Weights of a small transformer language model.
Architecture: LayerNorm before each block, tied embeddings.
Each number is 500 + 25 x the weight over its row's rms, rounded and kept within 0 to 999. Layers, rows and columns count from 0. Numbers have three digits each. The size before them is the row's rms in percent of the matrix's.

# up: layer 2 MLP up, 2560x640, rms 0.0823, rows 973-1010, columns 160-239
# down: layer 2 MLP down (transposed), 2560x640, rms 0.0215, rows 973-1010, columns 160-239
up973 101:513515495469525526480511486523530484485462524475469517500487557476487523491495453474532470489510488519490525474508541524507497514484514516504479498503506500512565482501475513520454472541489512511489468501495472495519489495508530435517523532
down973 104:513479495487504440516494483512506455511501502513513501448483509505546525525503520490500530517503475474466501504537469513480485505474511558462505496494473479445519482513451483483502459506516528501507534518462525516519510508463503486483505520
up974 109:494518507456501528457497529512484500495499511471472528531502492452488524476486479532471539491501483478505497519492509535501517488482488520477492480523479453501453500475497475497499490474502488526474510504533511502490480491522429470472498452
down974 109:482516426476488481509500566466502482445546451524497525488500466498501477508501506488488501519509489503497521482524537515492466484444459460531522484506517520497515539504499498502533543517511504459475496501551465478541477463514502512516510543
up975 107:543472486510503484511484505474513510513506493453536480499465499511492509511526501490501529513529512509491468507512508537492516478488497504507484448509519495487508527521512511527511542515502524531466496486556528508476493475488491484522517468
down975 101:495503476474571434508561491494539540513452498464479489485551486496484508461483525513466518533492502508502492469480489511468496492494486483484496458513560516511491524458506465425465520468499537502521521465501510525532485496501508476532549533
up976 110:481549440554463516495561506497503523516462519524525486488460474496474519525479481462512489452510521467491521527483438501540467500514504482511474462478498493492494489471461527476517462515508456505535470525481478499472513443481475465519503504
down976 119:519513462480525501484478479520455489484551534517482478489479547499511496524497485509513494486510491505480494489519495512509483522522492492529512496508534485542481514530521498455495483482523465478515472525488509517534470499503494475475509586
up977 097:532507509460502445480518522478449467496484499552498540461495497469507488495450497501516492471477445480465494509472534535481488514517512486498512525571482502516490521486441507495517549503489477519472438514503478452494494514517498512550482454
down977 095:511486489446485507496434501517501498490488503512554517484497513489506543527488478502511557520543564521488493535489505522485515490488471515506478517479470530478504461489474537529488523518493513526505530504463527507499479495460488510518514526
up978 097:540522464481512524497460478476502492552486508523527472463516520505497468492481492508496477471528495501488511521505464530487474509515524506534506488490488504483532480463495492468498543508473513517524494494526492460499499519473459522510538490
down978 096:531516487466512475519508488500487494480524510503484512514476491499540493502510538531526493522503519489515492469453496518521492511484491486481527484496557471495529495500478508502518512522517499517475487541509528440494489497511543507543473490
up979 096:527503492484478519512490492479529516501484479479486532533549486498497464474497479482508499509483495475484466500479499476502496547494519510500546453520506520514525446473537475480527517540502496532482470464515487507505502498514512529465508490
down979 095:506457484521564487521519470513535469532482474527483512480486489480525480510474498478565503462506510504490538505473519530508512462523488511517449486496495519508479458512481478531485474462479522496480529495518486500574513532540524479481503504
up980 103:515501524512449517482499510480516498475508501524472543514509527482501534528506479492500520527505506491542475507504499492480517494501500488487487494483502496454463527508485447493482508516439520525493532514525490522520512493532569486479526520
down980 103:492535479485505516557492481485464539516510492492452515494476516482509527492497513496504521530517472496509530448481509461515491497488484488527533510474527528538454498504471529519486439463523480475482477487510474476515502497511461474522485494
up981 097:453542481512495476491489481515552510463521471510474526428472536465527494519514501501486479488504491507479519447494526474510501511489511524481540466500503498489439506469481505513533525498522485497511497519490541486490523512523537431551539480
down981 096:524500498510507468514453540512473485547457469454506464467491492483485458479470503508497485482476500459525497505527492497508520464528478488505485469540487492513515541480502479499512468479511469477518524507522508449487512461453500517463435571
up982 102:504490504468496515399522550443522509474515515494516489480526517459478494539524482516458489485503523512491560518489484506468516476517469510458506527436488476496509461479495459510479498502535484498505517495493489533499518519468495475496510484
down982 096:554475537516469521528468482524510500507509509524491479515454493502510523487483538542512498461500478538501449477500494499482477472517492483530491478536528510495504522532520486498526470498488505491494493474494545438483525477535492534515512529
up983 095:457478539457495507495488529454499480472477503437477508477516480549525533482536512532503524464484534516494503521540501559504473471442505504504512476521470522508486486532475469478520501473506460531523507465510491503501493520471519488467528528
down983 091:507502481495518480516490558502471471490543514533487508521548535433494508509482507493512474512496476504518494533496482479482510507505464511485488515467478516514489467534513531494535494470495522482494574532542482494524487504528478495496542472
up984 093:488546510509483491488505491528492523504516487463493496538492507502491496491542517546490521484513464495541448465454475494542472498502502511503518486528502519547508425481472502499531545494483520523537501477483475538533542519531531521512490515
down984 098:512488478515514512497512486496545487486515488499522511492492498483491511522520493481510500471501500510522533502477498502484471526545514500496514476528514505509525495521507518515488501524485508515464491525511481523500460503447496446509455475
up985 105:471521528503522482480486486482488499527523528494533493528477546512490452506540501520487509512462481494457522485545488501480466488454522478519530490501513470479491492542492471485454554507447478525448500455502506502499519497461484531553479518
down985 100:500511478501492514458534462503533551529494494504510508550470508498504470456487513455545486478507510513477522534466464506518510549532528495491480494516496551498530512489475512518499500492522526478550479490511469536464506500518543496480513498
up986 091:499519507538489483435489517501520467484510529537495522480483464555533488487514470513533461429517462540479494502474467471483499547497535512477480502501514514498495510510522492482477521493515488500513546495480518484490501422484513528478521502
down986 093:472505497481501495497485514497546506509516498510512501491468470420482503523530521487457546500468492457458487505520493512516534447487523513461486461475524483518546524520504490483475476489536453498530493538478489504487500507494457498522473516
up987 099:463484464503484519526540514502473495511456476530495481489489484548488511520524490504554532432492485513497509514470506463483554515488547520491472470497504470509498520530473458508468458480480516516516506485519482496481538455509523509515491537
down987 095:504480507490486521492495485496473445488545500498527494506503489539510531499521532515453482476499502485534539467536531501458493481499489477490533478523508497533508511537533526559494516521502544537496502466494531478494487502507531532512513453
up988 096:477524477500509532535499473493514485483487500537492533488460484522528491537547504547511506498463482530504469491470488510450520534501506522472512495490521511522509479542510526479492496552524495463535501533471535506499505460483503498502523482
down988 097:487519552473527475476524468539499536503524505495493501478472496518473493493505509509496502498503538494492518484511495515499484531515487464458488538460486462462499488487493511452485523491521486501453492495508521489526467506494472540513451502
up989 095:439531459555489502483543538517493481477500517508478529494526476485529472471491520447456470513511487474482514493489495476506462506488514505488501550485546486482478508533526507551515478565479500536573526518477500512447515489497531462493514487
down989 096:475556517494491507529480520490478522492503490462507488512509504498505488526518491491472520518515482504510533545511500538457512494507483474499524537557505533541522461493511537467511487495485526510523529490452528473553554501511481535485511496
up990 101:494517476496552482479462478476481516504498517469536484484499470487548464481481504498518508505488471531490537487505510484529514492519523496515506495487480527511509488557514502488442487499484519505455512488503492514496482475487438494499518516
down990 097:478515485537473550560489501497520450502502513500487499522520500492479501487484456432513485463530552499484500477519520491510521477495450518504475465519508497494523513511489523504518497468512501494463498503526510524450459496558549513517525504
up991 105:518496459477513514494517499571452531522484539513485462513468481476525447481491493480465518504505488504519509494496484459528533496513510537514497507465465511509447535542482468545534553537526525480525528473505498513510508516497483499539490535
down991 102:462508509514467528475504479472499511456513476488510492498507492499473465517525494485526511499510480517498509497527517499516477472494489472527432477511501526466520487473454546506441506512489489503524467483537468473479484512524501519507510497
up992 107:479516500448494503549492499477534526499504512517470499510509509452521489538480509486511488520535450514508468485549461464536487544455482504564509519510505581459489499434454489469473475493516506520468460494491494522500480482507504515476477501
down992 110:482544494483475526489507460532515504478497496464504475531496489514491442512495486511466524485515468494475524521487456525485503540480551512492472518538483446504502481511539501539521473451493510501531529474519482525516529526539568482543459455
up993 106:471527505493538474500472507501498506485494500530519489480469479489526485477523508501485462499489557494507480507508456528520490476469488493525457503484521538496443517499538480487519524523535467512493471502498502464511518524493484461507478524
down993 110:489521489458527452555526525538532497426504470486471521530504496538526511430547514510490499487516494454524536510510534502489532472528478526506484473481523546467511517464450506488580545494502466511489493509507481526520507512522482496492482520
up994 097:480506549497471499488478481472465495490501535547471481539475480516514526505508481504506495492502498521489520476523480464506478536509487519493504501505479515510514517552500526520490493542531437516532497472496504475494552493543482544505510476
down994 090:511547491443514477499483527543489500468510484516462504515479510507500511503474525536482506480498453466524433484467486531521523493502511493456484528473550512479477528503501466456421513499466491481489536558522509472514478506491508421502510473
up995 095:506504505531533491503523507444479469527467517500493507480522503493472530516501502519492532499505456441482502461500488483476495516550504505515548480473515488480504507517492489524483499428517503534485488542490479522505480518514510513569537485
down995 092:484479484467503497514498517498461489490504477506522536494481474514484539493509506477511498539493521501458518515499525515536469459548472511455494485488504507499482458508501529476535471577509512468494511523517509451497491473492473487485494480
up996 096:471522510533504497508461496492504496541504510533456494452518471545506505538459539476497522500498497499507460499501507469504490475563490477514512488509502420507504497485494473530500498506446501502487563496497486461510460503513484497494542525
down996 092:506495540461520479477489479496491524486501483462464487518500451551510523500517488496485481551496513526501500524483525512547473538486522489498493475504541520467488480493506492468454489502503521500508458557495454514510509502514512447514491486
up997 102:491500534519463491533463502506497514504472499524503520516504491524475517490528480486504526538495493478481451534504501544478512462434504506498527545521531541548464456493496442527496494509527551493495541511475519492482436473494530533471463474
down997 104:504516450480515477506504492540517497500491483489511484485479458473495543553517504465486516469523520536514488500506520508457470464511497506497493498475487508505550530495475547494497500485552510520474491482481524453471532523517433539483523461
up998 097:503504481496524538522559474527452504483483544543517533523521481528525503497545504450499511535462477487503503466529509448504474535464524515493501482462510527554493471506537534530471489495490510505490487495472509474504481482483495518522527531
down998 097:514491519506520499485450503489505517472476495517494504462504508516505492454523512550486498489506550455495527484477498509489543528514507511508565470506500467525561489493485471516502493510490545498515470469458491521462470508509503490487544509
up999 094:484510483507503521493491504493511512448507439518505495465508518485536475454502479517544508496461486492516495479490512566526506503551473472515490511450549514488535522497473476503523506505460517494521548491518518503512467532443479428515466549
down999 095:452486502548463449532500487462498483508457524472520535494522465532484505517468516513485507525443564517468500487462514464471495479503502509482469531571511505510470517451519473475501542474489456479490513472525506473465540503466514508526490509
up1000 107:500504500496528482488505492508453471508497557462506521479478521460472538492505505506528507461486468491550533511465510511483438480504505510465510490462463478444483481552479487458496466492511499486503487476463499505536476514523443533488504479
down1000 108:556470487519490485496490434482450481506522548464542499497443487521535514493496503517503479491505483482499487527510523460462520515505504554522496509515476448515547520489472527475490512485484495465509512507525502525516469453503479546500488546
up1001 100:485477542453551494504556482480451496498542546471476512492506448485531501496498461526505518489501483506554500533494547521493478515502484514532463484496531475476504509525438469480492501517520442433517532515473483491518528511490520483490497496
down1001 099:513530412504499521484504496504488498463531504486465516529517517547502504496478525514510489505488496528499524509543487515546473501493501478528534535523533530467499452528525507466493516493491503534521517478425473497513471468496511540483501464
up1002 098:518486495486458521509517526474529512519494517494515477460494505527498524573537505457550486513501467500455477495542495509483514492489530525542475434496485536462502457478469523536504493518497559483520550502495455483512516533473521457494490497
down1002 096:491520459480542520531536498515455455501482502508518505476560490496555490469508487515525471505478548480546517488497489485495468487507486469513535492486470519507536507492544475463467520484532451464502461538537525483545509492534462491517523456
up1003 095:529523516486464485467501514503506500514551508527524482493516501479506466437508542487476533498508497496509474524495493481516459488471496456517539520436477480502538513513511516509487507504537503523492494492524493523529530498492488508485504465
down1003 096:502531483488462494495515504511486544524484455517480495469520531504502488525488509449479502514500509516516495520515496530482522507487510497492498465497463485491489472506487517507515539509479463513500480501537539515476523485487482471493521493
up1004 098:492520515523552502474472522505475529506491569473494470515550502497487495464521496537432515522508474512488517479534464506483508491476495506489512507485488484488485459541493504502520520500502494540479503521487497496495515468502494505484538569
down1004 100:502507496461485519506532475512499426461485498500496502445449514503499509503487543484494497509502484504479491516495530462471506482507490499490506486474489501520488486521564446455506478517491513500516493493519499486497521531523519490503530481
up1005 097:498457509466481495505497487475474481506484517543505497510486516510502491502514474520482520524481518499498509464519528475519527532541506521513526489517534538509513473512460483494485503482502481497514508496486475464470536519527529473513467502
down1005 094:472482522507489460503464496476523510484493496495482526497506509512490476504488546492520471511490477507487500502501499505470473479467464513551491483485468500554569491495487501541499466527482493491540470495501468518488464473511486511433505492
up1006 101:523520459480490498491491503512463466473494557552528518488525527548562505469491501509528515498504430486532482502476471508523475485502531489512499509500429510507494471502510474516484469528485489485457511516472456513564546501503495447549539488
down1006 103:533483532443505496519499483545506510468495509495478486474498508474526531488493505527482507485518538499471553544511535516509487496504479548502534474497516534510496506557498489476487520539514486527442479472490500496507509511487513490487491490
up1007 097:541499460478477493482506534457542533503512469490521508561524505460514506521514446533518479467492454485504499466482545472482490492491505463502553488528507492492495503505525482504506527549478537487544510498485509510515497466515468529443576524
down1007 096:508479514505501487535531490522545486509490512428505529471536494467506513505503470456488537509459480553483549505515508492477469462563499492471504505522461506492511525484501480501495505501479529526523496468463524486529529511528484502459504504
up1008 097:458490485501506507520491510534509511470526512489486522460486469479509514508485485508513514534485486501515473531545478515487549533502494496484518543504443480494465534492506482488490497474521470540525490434525526459518525505485532546491485468
down1008 097:519512522493527461522510541526495494520506459512534472533518492517492489512495489484459497481473460444485477487475469512489488495537538465517480469517541518467493506536524484498487463512474520485526464516482526490502458504485482505518475485
up1009 106:549491506525516508456526545470462489496497484523500504477516478494508475484522530553572509506458524508500509480466490483489494495465467538524475519474486495535538539524481473448472492506509490519499475517473467479530518482522529519543524477
down1009 115:480529468491475475519521488517487510474554529455480467518508513488491469563503493479548535501487534488497499465526506467480535513491518503503500541500533491512495508539501514542493545512498502480460508479483520470528515481544521500516543534
up1010 097:500479520505494534498512506492543502480518471489539535499514508461478496513497500546521475519467517498497455479491514574527495483527510507515486501502441547476459494487464510440520563480499514516505515502538478513481446538508510487540506485
down1010 091:460477484458505483529538539508494504502497500498469524486528484475493502502484480518436475491528520494500524520504507509546481502467501543517506460515518489493521501496509499490502473518514472514512458464471516470558560511481460509499508512